From a checkpoint of a small transformer trained on Wikipedia.
Architecture: RMSNorm before each block, rotary positions, no biases in attention or MLP, embeddings untied during training, normalized queries and keys, some layers without attention, local attention windows, shifted keys, gated attention, value residuals, hashed n-gram embeddings, a smear gate, an embedding shortcut, learned residual scales, capped logits.
Training: a variant of Adam for these matrices, 465M tokens, 7712 steps.
Each number is 200 + 40 x the weight over its row's rms, rounded and kept within 0 to 999. Layers, rows and columns count from 0. The size before them is the row's rms in percent of the matrix's.

# layer 8 MLP down (transposed), 1280x320, rms 0.0755, rows 1019-1073, columns 192-255
098,252,102,190,115,203,302,199,304,239,151,162,167,186,263,306,214,186,167,195,193,258,104,141,157,229,213,194,168,154,173,231,198,196,280,174,230,237,203,140,207,225,228,149,100,160,149,184,226,182,196,225,230,273,169,205,222,188,236,172,185,230,195,207,181
043,191,161,201,178,244,206,251,271,281,178,201,185,237,210,260,187,277,166,218,201,105,174,180,168,194,206,280,206,241,125,202,222,223,216,94,206,219,313,144,242,230,158,218,236,205,207,178,228,184,147,173,165,153,155,228,251,195,218,191,167,179,189,139,208
093,220,162,130,179,124,100,200,165,179,196,160,238,164,153,313,178,112,220,167,190,207,242,169,233,189,196,234,157,193,198,215,238,136,285,191,213,227,225,216,154,200,219,190,207,147,250,217,191,196,201,164,149,197,174,210,258,262,189,164,144,141,215,202,218
097,242,165,200,142,234,287,73,142,211,207,201,158,231,164,184,153,135,302,247,241,245,226,227,228,205,220,246,176,169,189,189,221,188,199,136,198,141,113,228,204,206,216,271,229,160,136,226,233,205,252,164,170,216,252,224,138,207,239,183,207,275,187,182,147
099,176,184,237,267,174,212,228,160,212,193,192,233,162,234,99,259,273,234,230,223,184,173,176,201,245,208,172,206,227,205,263,171,210,235,228,151,146,234,225,239,209,164,232,253,132,198,225,134,180,199,167,178,197,144,169,173,247,160,215,216,126,198,293,203
090,209,177,204,134,195,203,171,217,196,199,164,199,218,182,111,221,198,125,194,205,212,190,166,223,224,183,150,232,129,178,191,240,201,203,181,239,227,159,198,170,219,179,154,177,210,67,281,252,147,190,207,234,184,197,197,163,217,136,224,214,243,194,198,222
099,174,197,161,172,157,171,265,258,285,182,222,199,154,152,176,54,192,222,173,202,187,278,202,174,138,237,204,191,239,221,197,222,185,233,116,190,187,141,202,207,262,197,191,230,162,186,184,162,144,254,169,214,193,156,256,164,184,134,196,234,183,185,222,208
099,168,180,225,248,213,143,225,162,238,182,263,208,235,192,181,106,211,156,183,231,278,199,201,158,276,149,234,135,228,143,195,216,180,211,182,255,190,218,205,246,212,166,189,262,202,236,198,213,242,223,103,226,147,176,242,175,236,196,265,209,238,196,131,203
098,277,223,133,224,173,102,169,186,209,244,305,234,185,206,245,235,170,184,236,170,250,224,148,228,180,225,200,217,198,197,230,207,189,248,176,184,168,168,234,196,156,160,174,141,275,196,175,179,144,152,210,219,231,290,183,138,220,189,178,184,209,254,233,195
101,172,180,208,194,189,264,200,230,240,149,200,261,193,198,156,134,167,155,245,201,261,211,227,143,216,216,207,210,210,189,225,207,223,148,167,88,239,218,163,222,167,160,126,270,197,160,192,280,261,209,204,237,137,206,200,195,161,257,218,173,319,300,225,197
101,81,202,252,190,150,136,235,219,276,243,279,187,274,227,155,166,240,171,180,165,140,193,250,181,241,172,248,150,236,152,159,192,262,134,237,181,184,170,184,188,185,164,202,194,199,249,232,223,210,254,223,237,130,167,207,126,320,217,163,242,174,238,208,138
099,218,209,237,318,179,263,272,205,155,264,236,185,215,221,173,219,219,158,108,186,243,170,276,218,215,279,205,173,272,223,212,164,200,186,208,187,152,188,142,191,166,134,231,214,194,184,179,132,146,178,173,217,217,187,204,157,193,162,170,176,189,188,206,220
108,174,200,215,217,185,239,181,219,274,181,164,97,183,205,242,221,198,157,236,192,292,216,201,189,220,201,261,206,168,225,203,221,180,300,212,222,203,161,145,223,203,241,206,188,204,217,271,241,195,133,167,209,222,184,230,160,173,196,156,188,129,211,182,164
092,241,192,176,177,226,300,264,178,241,216,96,244,225,288,177,161,254,155,208,187,193,183,231,174,257,197,216,195,203,151,202,185,199,121,221,182,238,194,219,234,173,264,162,240,234,231,168,164,191,160,202,216,141,169,196,203,263,155,241,218,154,185,236,123
099,269,207,224,153,136,273,222,188,233,159,142,220,225,227,162,247,223,195,100,193,201,152,211,200,251,164,236,183,239,138,220,218,242,272,193,166,104,128,169,200,218,140,195,204,170,244,211,207,136,245,140,257,193,197,176,174,164,173,164,192,245,149,168,214
100,192,154,172,223,203,202,226,193,248,146,207,259,167,157,192,100,200,152,233,187,191,194,222,154,200,228,212,218,151,197,247,189,288,156,187,166,198,233,122,189,194,240,155,168,249,243,224,161,256,260,142,288,165,163,286,182,188,153,199,239,160,178,203,245
109,196,203,223,202,214,79,212,191,189,187,199,212,191,238,155,141,236,161,164,206,282,248,156,264,173,226,142,191,173,249,225,210,189,122,203,208,149,122,191,201,241,169,311,209,182,189,123,154,179,121,238,206,228,153,179,286,198,161,116,254,213,211,197,184
089,214,184,175,222,156,330,212,155,216,142,174,210,232,204,203,120,139,192,222,198,191,193,291,183,178,191,167,250,187,232,134,244,160,215,238,234,218,173,152,253,315,217,237,203,171,215,188,218,116,223,206,202,189,138,187,193,222,178,183,267,212,260,222,196
103,103,210,176,149,243,227,177,212,184,192,259,225,193,237,171,145,177,235,223,204,234,177,201,278,208,170,191,166,163,178,174,293,179,195,275,200,130,192,217,238,229,198,249,146,187,139,157,205,241,168,280,131,168,200,173,259,225,244,213,185,251,155,202,208
103,197,190,223,222,178,219,159,120,186,194,158,157,205,251,250,206,190,160,188,135,235,204,215,210,215,182,294,195,169,137,177,169,230,192,190,232,177,261,157,213,125,165,202,168,192,217,221,227,233,204,190,153,169,171,234,226,76,210,142,196,209,221,200,157
104,202,187,238,238,193,180,170,161,190,148,163,174,243,157,276,196,162,270,188,191,204,162,161,162,153,247,126,156,168,232,220,173,224,231,189,208,241,210,204,266,212,240,239,224,257,107,181,219,194,149,201,229,160,197,159,178,223,172,170,208,204,182,134,100
046,179,137,252,200,209,210,166,222,192,227,152,221,228,120,186,199,190,266,285,154,175,273,124,90,145,225,214,218,239,145,193,213,150,208,153,170,208,145,212,216,191,286,111,165,180,178,173,207,281,296,168,180,197,216,223,169,187,235,276,186,176,220,210,172
108,196,159,164,158,259,347,262,231,269,186,183,184,280,185,158,187,190,198,145,185,184,236,184,191,241,161,190,203,251,219,146,239,190,262,215,263,262,201,204,250,191,140,225,151,175,188,229,187,216,201,208,204,237,246,198,209,262,280,219,172,169,235,218,222
105,149,188,171,241,207,128,246,178,141,231,191,199,217,192,135,181,178,226,185,191,247,258,128,244,228,232,230,151,223,217,233,226,146,224,230,250,238,217,251,216,163,250,293,189,232,161,197,161,206,222,224,127,231,205,179,256,195,174,222,134,200,158,239,158
108,227,177,231,191,222,228,129,134,201,241,229,218,246,130,162,281,194,234,184,221,231,230,245,251,181,212,177,165,238,201,234,163,195,200,165,189,180,112,198,189,191,230,177,190,178,179,195,156,136,202,125,166,141,216,231,187,225,201,171,175,265,205,261,195
093,233,216,224,255,203,357,183,189,169,276,190,322,156,240,183,242,199,227,169,200,222,191,154,116,240,208,167,224,233,192,200,212,185,94,129,192,171,238,187,153,237,167,234,210,200,267,219,231,207,207,212,185,183,234,213,202,194,183,240,150,176,249,208,155
103,228,186,175,149,132,119,235,163,261,155,150,182,204,273,193,235,207,253,251,205,215,153,179,225,168,206,211,157,232,186,217,162,248,246,224,220,222,184,247,152,142,203,168,197,178,225,236,246,161,169,160,193,249,167,186,207,299,168,211,178,171,223,245,324
108,189,132,110,170,197,270,172,216,206,224,132,189,136,245,204,178,204,200,241,201,165,204,227,181,218,203,206,203,199,140,170,189,255,133,155,232,199,222,199,271,146,233,123,208,285,213,229,246,181,164,221,128,255,207,151,247,206,194,163,205,198,267,254,201
098,232,198,183,241,259,285,242,66,178,151,208,240,214,256,148,218,135,238,190,210,188,213,149,202,207,240,226,192,189,210,232,218,168,230,196,223,244,257,185,225,134,183,224,297,217,156,180,240,110,190,256,225,217,190,170,139,177,212,191,253,244,149,189,162
104,211,137,183,161,190,145,232,171,178,258,229,211,224,135,218,131,86,113,171,267,203,219,249,235,166,266,267,222,275,201,182,138,166,194,217,204,186,239,218,137,238,193,181,206,254,198,232,91,185,218,167,215,189,265,174,211,174,190,203,112,188,211,170,179
117,184,240,261,139,216,149,193,163,196,196,179,183,229,205,135,214,248,165,190,197,107,203,200,184,197,246,225,187,196,280,216,166,231,275,156,262,122,195,192,198,181,166,219,172,266,222,174,196,223,203,160,165,173,310,230,273,137,281,246,148,154,223,148,241
098,138,129,143,212,186,166,193,228,250,183,218,194,254,319,187,222,167,182,185,208,183,132,134,210,244,170,210,215,239,177,184,230,182,210,241,184,241,164,231,241,130,176,188,124,249,221,217,179,194,163,142,232,196,251,228,186,141,112,229,188,160,187,212,252
103,204,156,230,244,237,195,254,192,164,251,232,192,161,169,199,224,163,165,197,190,182,159,217,251,168,96,109,210,254,197,193,217,145,219,187,210,123,193,204,181,209,226,165,172,188,197,199,152,192,195,205,148,171,210,163,202,154,240,158,308,193,179,200,212
098,237,223,231,179,237,288,183,197,166,173,196,148,239,170,213,200,215,202,182,207,193,235,244,235,187,213,252,150,200,156,188,151,162,237,202,197,258,233,181,166,240,245,177,126,221,227,134,215,179,183,191,185,244,158,182,203,209,223,207,211,145,225,242,171
086,212,217,212,209,189,187,162,144,174,257,212,212,296,135,242,211,184,197,285,163,174,161,194,214,268,201,192,174,255,199,182,183,163,189,205,129,144,215,149,208,147,260,187,207,177,148,154,143,204,107,231,181,101,187,208,245,220,236,253,187,181,192,228,164
038,189,185,233,231,189,177,204,197,245,221,176,163,171,196,232,207,198,162,203,112,264,319,167,212,210,269,128,189,247,189,243,207,189,209,169,158,99,210,264,151,128,194,255,148,210,203,189,142,240,187,138,182,194,210,164,176,186,302,164,216,223,179,191,191
097,203,149,141,234,207,238,278,197,201,175,253,273,63,232,167,257,195,170,200,208,155,118,175,224,186,246,153,134,216,204,172,155,195,175,215,150,150,186,145,144,177,202,233,194,207,185,207,205,216,204,239,278,220,215,255,331,244,205,201,215,144,186,219,153
118,178,240,171,165,189,114,225,251,225,168,220,214,153,263,221,178,201,204,171,215,225,157,161,277,191,234,194,203,268,188,233,208,167,192,258,187,172,174,202,210,227,200,222,198,201,207,226,154,176,185,181,247,214,154,200,187,205,159,224,149,280,177,167,112
098,207,251,217,204,216,195,182,212,191,277,198,188,244,239,166,244,220,188,113,198,252,244,300,283,274,212,148,209,172,205,205,281,194,209,133,199,199,194,257,208,220,184,234,207,178,216,231,199,219,203,171,245,181,224,272,179,314,188,269,228,242,141,172,243
099,199,114,195,216,275,230,171,190,187,193,223,209,246,163,204,223,194,208,238,235,181,270,222,186,157,196,250,198,218,190,199,175,224,194,146,262,244,88,182,261,244,207,184,206,239,215,140,183,202,205,188,53,150,224,225,148,184,217,175,110,172,256,200,136
102,250,226,200,209,244,492,174,178,172,175,244,176,136,200,204,215,124,221,212,209,175,239,191,212,187,167,220,172,184,165,229,263,200,239,191,231,207,223,124,174,206,220,172,219,155,158,160,140,230,170,197,226,214,205,191,196,185,231,211,187,208,145,223,204
103,269,230,178,137,204,249,146,196,209,255,224,236,141,171,228,203,209,201,210,159,116,218,220,256,191,259,151,241,147,157,190,250,234,177,182,197,203,235,265,95,182,232,232,240,264,225,242,215,196,235,197,212,183,216,264,233,223,235,220,207,225,158,230,225
103,254,273,278,141,264,222,197,242,221,248,213,105,179,253,214,158,230,120,180,175,165,216,168,174,230,157,207,117,215,281,168,162,203,169,177,192,227,154,253,207,242,202,194,211,223,194,93,279,197,109,225,167,201,246,157,212,140,211,269,173,173,226,178,193
097,348,213,253,155,173,303,190,168,247,188,204,174,267,190,262,240,161,205,190,222,169,196,161,162,215,230,226,182,181,212,181,195,180,254,154,262,192,161,125,227,219,233,207,171,251,154,223,162,208,226,169,191,146,230,206,255,252,167,193,178,173,163,155,226
100,251,287,133,198,213,206,276,207,200,195,218,235,207,234,205,203,307,264,163,189,188,189,140,185,264,256,155,205,227,245,209,196,201,253,204,178,212,179,192,168,179,128,223,133,194,195,148,177,232,152,248,200,199,249,161,146,199,292,162,164,225,202,187,203
101,222,230,177,109,178,298,168,196,193,208,322,255,171,242,167,173,145,198,229,227,227,260,234,127,223,212,150,202,219,184,166,167,252,182,176,190,215,170,189,202,182,195,236,194,182,180,213,240,191,217,242,190,159,117,114,259,195,135,227,186,269,232,208,159
103,186,209,210,123,160,189,180,197,254,139,155,255,204,227,212,185,214,159,238,112,152,208,214,176,264,206,160,149,252,211,237,219,241,235,267,279,151,290,188,210,145,272,206,176,241,230,234,190,270,132,174,255,258,169,207,237,259,142,210,176,201,248,200,178
110,193,234,174,203,168,106,209,185,174,287,173,174,180,267,196,163,190,213,298,106,213,154,206,202,245,186,264,235,243,218,194,192,198,203,227,144,155,164,280,123,180,150,219,208,200,204,161,296,171,204,187,234,267,145,119,135,210,209,277,141,201,292,194,213
104,209,271,182,171,113,310,206,181,249,188,197,184,159,157,279,162,274,172,211,227,177,188,193,176,202,160,201,174,211,176,276,221,242,156,215,213,197,238,236,141,199,141,154,200,263,201,152,202,207,208,217,249,274,206,195,208,207,184,194,239,207,200,177,195
085,182,182,180,208,190,342,204,200,242,166,194,183,228,150,239,198,220,169,145,181,211,127,204,202,212,202,243,250,247,228,227,266,171,184,198,228,155,145,197,210,261,237,133,231,133,212,114,256,182,161,163,183,231,208,162,200,235,177,225,228,291,200,235,230
103,241,169,282,186,210,183,179,225,299,161,301,145,218,217,214,181,262,165,150,141,200,196,202,232,199,232,189,231,170,269,193,241,212,145,197,196,155,249,306,266,194,216,166,161,285,226,158,244,183,260,268,189,205,190,222,146,164,211,233,214,230,211,235,134
060,215,208,232,290,176,217,180,210,139,177,276,239,103,217,206,258,76,246,185,178,193,202,306,191,221,192,215,170,191,225,214,189,198,246,184,193,181,140,283,192,268,244,201,93,173,153,217,158,190,200,149,204,125,178,189,218,175,208,253,238,186,188,227,211
097,181,166,237,227,190,236,183,221,190,238,192,161,189,193,184,256,227,192,231,240,175,233,154,203,257,201,153,196,200,171,227,140,148,222,185,206,179,219,139,179,163,143,228,202,135,188,198,125,213,205,197,258,171,184,166,254,216,219,211,202,165,179,139,280
119,143,357,174,199,163,174,228,219,190,311,217,163,231,210,120,164,169,191,132,268,238,182,192,208,192,177,238,180,176,129,223,226,257,150,165,184,174,200,178,191,193,187,190,229,272,190,231,167,242,154,142,262,99,159,247,166,148,85,213,172,215,206,192,162
112,204,195,218,163,240,234,195,256,278,241,165,154,246,214,197,200,210,217,184,123,236,195,137,251,216,261,163,151,220,262,216,197,191,212,213,185,291,183,190,166,167,193,119,220,209,268,214,202,166,216,183,170,204,224,208,190,247,149,213,196,155,186,253,240
# layer 8 MLP up, 1280x320, rms 0.0809, rows 1020-1073, columns 192-255
048,237,215,239,211,184,122,222,249,171,236,174,226,160,242,193,239,238,191,160,179,131,211,196,185,167,168,214,219,240,270,168,207,141,189,217,161,139,211,143,281,261,223,205,226,187,226,167,226,208,270,241,248,262,164,235,196,220,232,206,247,102,182,147,192
092,197,255,229,221,275,201,199,159,174,248,181,270,231,281,181,249,164,215,258,213,195,160,200,176,212,198,148,245,193,200,211,152,202,181,214,214,204,208,235,218,205,213,154,158,254,176,177,150,244,200,184,198,174,175,223,228,178,164,147,229,196,170,220,171
095,214,151,130,162,184,191,162,139,123,151,185,245,109,152,212,169,180,224,243,244,219,179,217,254,189,158,218,266,209,230,254,214,149,212,209,266,191,206,204,285,163,183,228,281,165,127,176,218,202,186,264,133,189,162,166,99,277,208,200,234,259,165,190,153
097,139,259,193,152,194,159,150,207,152,202,220,271,128,226,148,209,243,204,236,243,240,175,188,210,189,182,188,127,188,216,239,242,218,180,187,216,212,226,169,198,224,182,348,184,241,213,168,178,195,249,213,192,209,216,190,77,210,233,259,193,229,135,168,208
092,120,218,200,258,192,226,157,120,232,186,177,146,158,132,180,248,254,154,182,211,224,191,242,263,149,212,119,285,214,267,217,230,182,186,187,213,129,162,145,234,149,210,266,244,215,204,224,211,192,184,119,277,140,186,247,229,340,264,190,219,191,175,166,145
099,254,223,215,232,199,195,161,177,172,210,173,226,212,239,195,187,182,170,219,208,267,152,199,180,203,193,62,251,110,286,226,217,159,220,174,244,187,223,115,179,139,281,213,194,204,158,250,176,240,234,257,178,218,230,207,206,193,148,213,167,187,173,174,221
098,187,168,318,188,209,169,231,184,131,188,206,179,169,247,199,248,216,167,211,217,234,196,196,259,164,192,192,136,185,259,136,185,151,226,230,250,238,199,182,233,222,249,199,160,202,263,254,165,267,240,179,177,215,222,215,216,188,176,246,209,244,178,212,208
097,216,252,205,202,238,177,164,171,174,157,236,168,175,248,226,173,207,200,261,247,223,167,232,262,157,238,199,150,216,260,268,179,110,197,174,230,137,212,158,237,211,162,189,184,253,133,185,227,181,147,215,181,194,207,221,197,207,203,185,215,214,223,203,123
102,131,177,153,205,210,208,182,201,188,163,166,209,189,267,255,259,283,176,190,265,239,238,185,239,111,255,124,230,168,300,248,164,168,164,202,235,232,217,97,175,96,170,186,217,160,175,221,244,242,178,164,204,260,226,229,245,188,215,285,212,202,219,190,204
102,232,154,182,183,169,190,184,239,228,160,151,167,146,215,177,209,157,183,219,258,167,232,268,192,211,258,204,197,195,218,225,236,179,310,174,243,229,194,204,210,171,197,212,260,239,159,224,192,180,222,234,150,207,169,174,204,189,194,142,177,181,166,193,185
097,221,184,185,256,192,198,195,143,137,279,198,224,258,313,218,263,203,188,172,191,170,230,269,253,169,227,232,169,227,250,229,251,144,179,183,152,200,220,197,188,157,173,227,235,188,215,182,203,189,201,139,257,277,147,277,217,236,221,173,276,144,158,202,194
114,156,203,225,213,221,172,158,286,185,222,175,225,122,178,161,176,141,241,217,222,193,192,217,216,193,214,227,193,147,242,185,214,96,244,176,161,141,177,263,192,223,282,321,299,168,176,214,225,196,277,127,181,273,206,185,183,242,259,199,168,125,154,140,161
088,195,141,183,237,141,204,184,188,126,325,231,142,176,253,257,330,184,125,180,238,150,173,203,112,197,193,191,229,177,160,166,171,206,192,168,224,206,155,171,154,210,279,226,254,213,196,133,159,139,219,144,232,182,275,103,239,171,221,190,198,150,276,178,241
098,245,105,212,306,185,181,242,279,193,184,211,254,226,252,189,206,203,182,252,171,235,199,211,191,132,287,171,133,118,228,161,205,212,200,248,136,165,204,262,231,220,223,197,248,132,111,172,211,125,259,191,182,188,166,196,286,169,187,147,191,248,224,185,209
104,162,159,233,163,230,200,225,235,222,160,177,271,198,169,190,211,213,191,217,219,237,237,157,211,193,211,215,220,212,207,177,279,218,162,213,194,192,232,211,160,192,213,145,155,274,174,186,204,232,200,221,165,216,154,238,169,245,242,179,204,209,224,244,209
107,255,152,172,206,148,118,251,290,218,202,208,189,155,175,138,189,213,212,230,237,262,242,236,165,203,242,223,198,160,308,214,233,209,215,174,225,140,259,194,188,243,253,180,221,150,177,165,210,198,206,123,199,172,175,203,184,172,241,195,162,230,245,173,234
086,243,216,255,159,181,197,180,191,170,252,222,224,176,257,177,220,225,228,240,244,116,174,199,236,176,240,224,219,180,158,150,263,180,242,222,142,161,261,250,194,188,248,129,216,151,201,225,178,263,207,164,209,247,202,204,198,162,174,222,184,146,145,205,223
103,185,215,197,165,181,189,253,204,192,226,165,203,160,210,257,183,145,212,205,190,199,282,245,235,212,307,234,196,200,244,238,193,182,194,267,220,182,184,224,210,162,243,225,208,185,187,164,261,199,196,219,194,186,189,196,288,204,201,224,214,188,175,60,144
109,159,118,170,188,208,217,209,195,159,201,224,205,183,256,212,281,256,213,169,229,224,234,242,188,235,233,246,152,233,164,211,223,167,198,241,207,162,218,158,239,204,143,207,179,168,287,169,189,262,201,135,180,193,190,255,209,195,172,200,244,238,165,173,206
100,231,192,211,206,201,176,195,237,159,156,136,237,215,192,246,178,172,193,245,245,153,146,144,246,212,158,115,161,151,273,153,210,177,252,149,227,220,229,199,134,109,230,242,195,221,205,221,159,190,194,267,248,213,242,189,147,114,177,255,196,203,245,249,209
051,160,204,239,198,245,123,212,247,183,191,182,208,139,222,180,235,176,246,135,328,158,189,207,268,183,248,152,218,221,250,174,169,137,196,192,149,151,181,200,233,216,242,178,203,206,199,131,199,219,219,176,210,230,171,212,144,207,233,123,227,171,165,174,178
107,208,192,216,207,218,206,161,202,170,191,183,202,221,241,229,191,192,216,159,213,222,225,205,93,206,130,222,248,250,222,228,215,129,173,216,216,238,170,134,189,233,234,258,150,225,203,221,139,207,257,175,177,261,189,128,212,160,150,228,196,139,154,177,212
107,212,142,257,272,177,140,211,251,178,225,226,207,129,261,185,178,184,220,169,255,181,134,283,236,194,207,222,202,141,165,197,229,208,223,264,256,197,173,205,194,279,278,276,172,196,193,217,190,158,205,196,174,171,170,186,236,199,160,179,167,213,270,196,223
109,198,124,211,150,194,186,236,163,156,146,182,198,206,206,247,211,214,192,144,242,114,161,183,222,159,172,213,141,234,195,171,182,181,203,188,246,219,287,187,222,149,179,250,193,197,238,205,107,210,210,236,234,261,153,174,178,275,220,222,253,129,297,184,197
089,190,205,283,216,288,208,215,256,136,212,186,192,163,278,154,253,171,286,192,229,264,175,172,126,188,200,129,241,218,193,173,162,180,198,149,232,149,223,154,228,213,152,189,250,191,237,117,224,222,176,261,123,196,219,201,192,232,168,177,207,195,92,205,198
104,203,231,203,267,290,157,173,125,174,194,170,259,220,231,190,193,290,233,195,201,180,160,204,151,187,266,191,181,245,213,218,197,150,243,199,256,178,151,123,169,238,228,178,211,194,155,197,186,218,187,186,208,189,165,154,224,186,250,167,205,165,239,235,208
109,196,131,245,162,250,234,158,202,199,268,115,236,150,197,136,201,232,255,175,232,221,204,175,225,181,111,169,173,184,266,150,154,194,221,140,199,119,187,214,249,186,193,191,214,190,234,212,151,239,173,206,185,191,141,264,188,211,248,219,260,130,173,157,150
100,176,228,212,214,176,203,162,188,178,164,209,236,111,228,136,187,206,243,166,214,128,218,170,245,191,171,224,184,145,226,202,235,165,199,209,206,194,200,139,168,183,245,179,193,137,118,141,128,275,215,190,156,231,242,138,176,231,194,184,170,156,209,174,218
102,229,186,187,158,164,177,227,208,141,222,122,103,197,142,227,240,193,178,154,165,185,182,194,215,198,167,224,254,201,181,218,241,212,202,230,202,128,275,215,122,237,149,187,144,215,219,185,169,216,313,205,224,235,204,152,170,169,159,190,258,222,205,127,206
109,185,198,192,240,229,182,196,216,192,193,158,189,187,211,186,225,203,197,252,179,147,197,145,172,215,256,134,286,182,214,177,272,148,253,212,173,183,237,181,247,163,234,205,239,217,198,219,261,240,244,213,232,234,149,229,246,213,190,233,221,154,258,179,243
095,176,216,159,118,266,191,199,187,221,241,187,177,199,292,143,142,187,250,217,160,68,176,182,177,205,213,184,209,237,124,150,235,170,214,212,140,240,214,170,240,209,259,192,131,279,156,197,206,216,161,173,160,185,172,211,282,218,177,200,185,175,120,195,169
101,163,151,123,180,249,154,162,308,131,175,219,176,189,209,219,225,230,253,123,204,210,194,138,277,221,277,193,251,191,216,159,188,186,204,184,200,228,219,182,158,272,212,173,204,264,170,200,143,146,224,169,189,214,195,206,268,208,218,200,194,211,207,249,178
094,240,204,223,190,196,218,217,233,212,227,154,223,218,245,189,245,180,239,215,198,113,261,206,243,188,230,208,153,227,243,220,152,150,216,141,207,195,182,138,228,193,225,253,248,324,178,205,203,150,282,263,208,232,215,121,151,168,176,226,282,222,206,166,154
085,257,109,212,136,198,225,222,312,258,171,126,272,233,150,240,249,188,220,171,228,221,190,193,206,173,211,194,175,241,286,268,209,230,183,207,134,299,149,197,298,178,191,160,276,201,191,192,222,207,217,248,147,175,266,147,147,181,174,248,190,208,237,222,194
044,222,167,245,214,198,104,201,235,249,181,215,178,201,204,201,208,198,222,204,246,139,200,275,176,186,184,207,220,231,282,174,233,167,206,208,242,211,226,204,256,247,231,192,183,259,154,129,199,211,232,260,254,231,181,155,161,203,212,160,205,182,198,184,161
093,247,181,225,178,170,188,229,203,137,270,138,171,208,158,227,164,189,128,198,147,220,157,165,265,231,198,200,144,158,227,178,190,207,248,224,127,234,189,215,320,212,188,165,223,210,191,245,218,226,207,188,115,211,235,119,77,101,268,183,199,201,210,186,180
122,159,153,197,235,200,219,201,286,192,175,189,223,92,164,150,188,225,169,179,304,180,223,235,179,165,212,205,186,185,278,185,278,178,184,173,240,187,221,214,219,168,167,226,169,154,172,174,209,244,225,131,183,248,222,225,236,185,206,218,191,200,213,141,188
101,228,146,182,254,211,175,201,173,227,216,211,183,154,236,152,195,136,207,181,226,180,279,167,183,238,300,228,248,249,189,189,216,142,182,201,287,259,261,146,255,217,180,293,249,172,203,217,192,271,193,199,275,233,186,245,188,220,241,245,242,143,229,133,210
099,185,122,209,232,173,191,159,181,254,253,194,225,175,197,120,202,132,228,213,253,158,218,157,184,200,238,181,237,258,164,203,240,110,241,241,241,199,257,130,269,279,320,226,175,226,163,160,274,201,175,216,215,157,196,198,210,228,242,202,236,167,238,222,255
087,206,216,212,268,217,221,198,210,238,143,234,214,184,220,165,211,196,165,156,196,180,218,208,226,196,183,165,178,202,192,229,192,228,198,191,167,248,185,154,332,265,206,192,161,202,204,166,153,162,268,204,192,241,193,221,246,300,213,138,217,146,155,202,201
103,209,182,182,176,173,178,179,201,103,235,226,174,183,235,190,243,203,194,92,216,170,170,162,226,146,213,112,232,199,169,234,229,209,211,170,262,242,261,235,206,218,257,191,195,226,208,180,217,137,183,202,216,248,158,225,173,195,223,261,205,162,181,211,161
111,169,212,214,146,181,203,222,239,153,214,181,180,206,219,200,289,166,216,137,176,199,193,204,120,236,203,176,163,161,280,194,182,166,255,146,92,197,158,151,224,161,257,216,278,283,165,125,251,180,168,211,131,190,259,156,165,253,230,197,175,146,140,135,164
091,234,126,179,188,274,248,189,234,168,177,252,217,163,178,133,218,190,180,187,205,199,227,204,167,209,226,147,204,200,169,152,133,145,235,119,239,175,306,229,191,121,203,170,167,254,198,118,195,223,180,215,133,190,236,155,194,164,244,168,167,197,174,216,192
102,153,95,299,223,233,178,149,217,186,230,188,154,216,146,160,199,113,110,200,193,223,219,306,256,104,156,193,176,194,188,201,225,162,217,211,190,178,232,189,223,224,306,158,265,212,223,225,199,187,177,173,172,239,218,198,224,296,111,209,289,219,203,210,187
100,177,199,199,118,164,209,127,225,165,206,169,263,150,258,243,271,189,211,169,151,174,212,219,170,202,212,207,197,248,189,181,177,175,172,154,262,240,196,245,174,206,160,172,171,218,150,143,177,208,217,216,180,107,187,210,258,141,178,216,226,168,183,192,204
109,202,201,219,116,146,192,220,261,189,153,142,225,199,162,206,237,205,200,228,236,161,181,191,163,204,158,182,177,133,187,255,229,204,166,165,237,180,340,229,219,234,202,171,246,176,183,184,226,240,141,237,195,186,181,184,183,232,179,234,212,210,163,162,210
108,173,223,202,153,181,186,204,193,114,317,245,242,137,185,227,208,193,217,254,175,122,161,222,198,141,203,187,257,258,206,215,125,92,157,216,171,208,198,233,174,227,195,218,266,221,186,173,232,160,203,260,250,230,204,185,114,176,196,216,180,197,251,124,209
097,154,197,153,219,136,192,245,215,233,172,198,267,132,182,233,180,196,266,173,209,152,112,195,235,170,199,278,143,181,168,189,201,223,155,164,179,222,205,197,198,189,214,255,220,246,177,145,222,232,236,210,252,229,218,174,165,252,205,223,261,200,156,212,163
087,249,230,214,261,182,221,143,208,150,189,232,222,164,237,92,188,175,165,193,194,178,221,149,192,167,219,232,209,168,236,126,153,211,162,201,175,227,181,179,207,186,236,260,212,220,221,181,145,212,224,227,136,180,234,126,245,170,240,208,141,209,212,245,196
102,180,205,227,272,202,196,218,184,252,326,208,185,180,251,161,172,149,187,160,170,244,173,194,272,146,205,215,204,225,242,168,180,180,218,204,168,235,237,201,205,130,298,186,186,201,221,165,171,168,311,221,209,163,206,169,216,206,251,206,230,196,221,221,203
057,179,174,243,197,217,126,225,210,185,144,155,188,135,212,199,215,212,192,155,252,145,169,249,260,147,230,122,174,157,219,188,226,131,193,196,214,135,229,199,271,187,245,336,194,219,224,170,213,239,252,288,242,221,193,215,242,234,219,168,206,208,232,187,158
092,198,151,184,201,149,202,207,207,228,152,184,164,281,175,181,215,137,225,160,291,198,200,181,232,183,144,222,225,154,197,234,189,146,194,173,176,121,248,154,159,194,211,295,135,248,128,134,206,226,227,191,203,235,172,189,194,208,161,222,214,133,186,186,214
131,169,140,197,235,232,137,169,197,148,257,177,251,87,140,257,213,190,237,217,159,203,186,242,140,170,266,130,235,168,257,204,220,241,176,142,175,148,172,246,207,241,195,192,238,229,212,220,280,185,251,235,180,221,217,95,234,172,299,196,204,246,203,127,211
105,254,193,214,239,201,198,237,209,158,199,224,154,171,221,142,184,240,183,195,190,200,152,266,146,169,214,247,230,161,207,193,151,147,239,231,210,193,273,166,167,194,220,154,164,152,163,179,198,209,268,175,186,167,229,206,200,177,205,167,269,220,186,308,204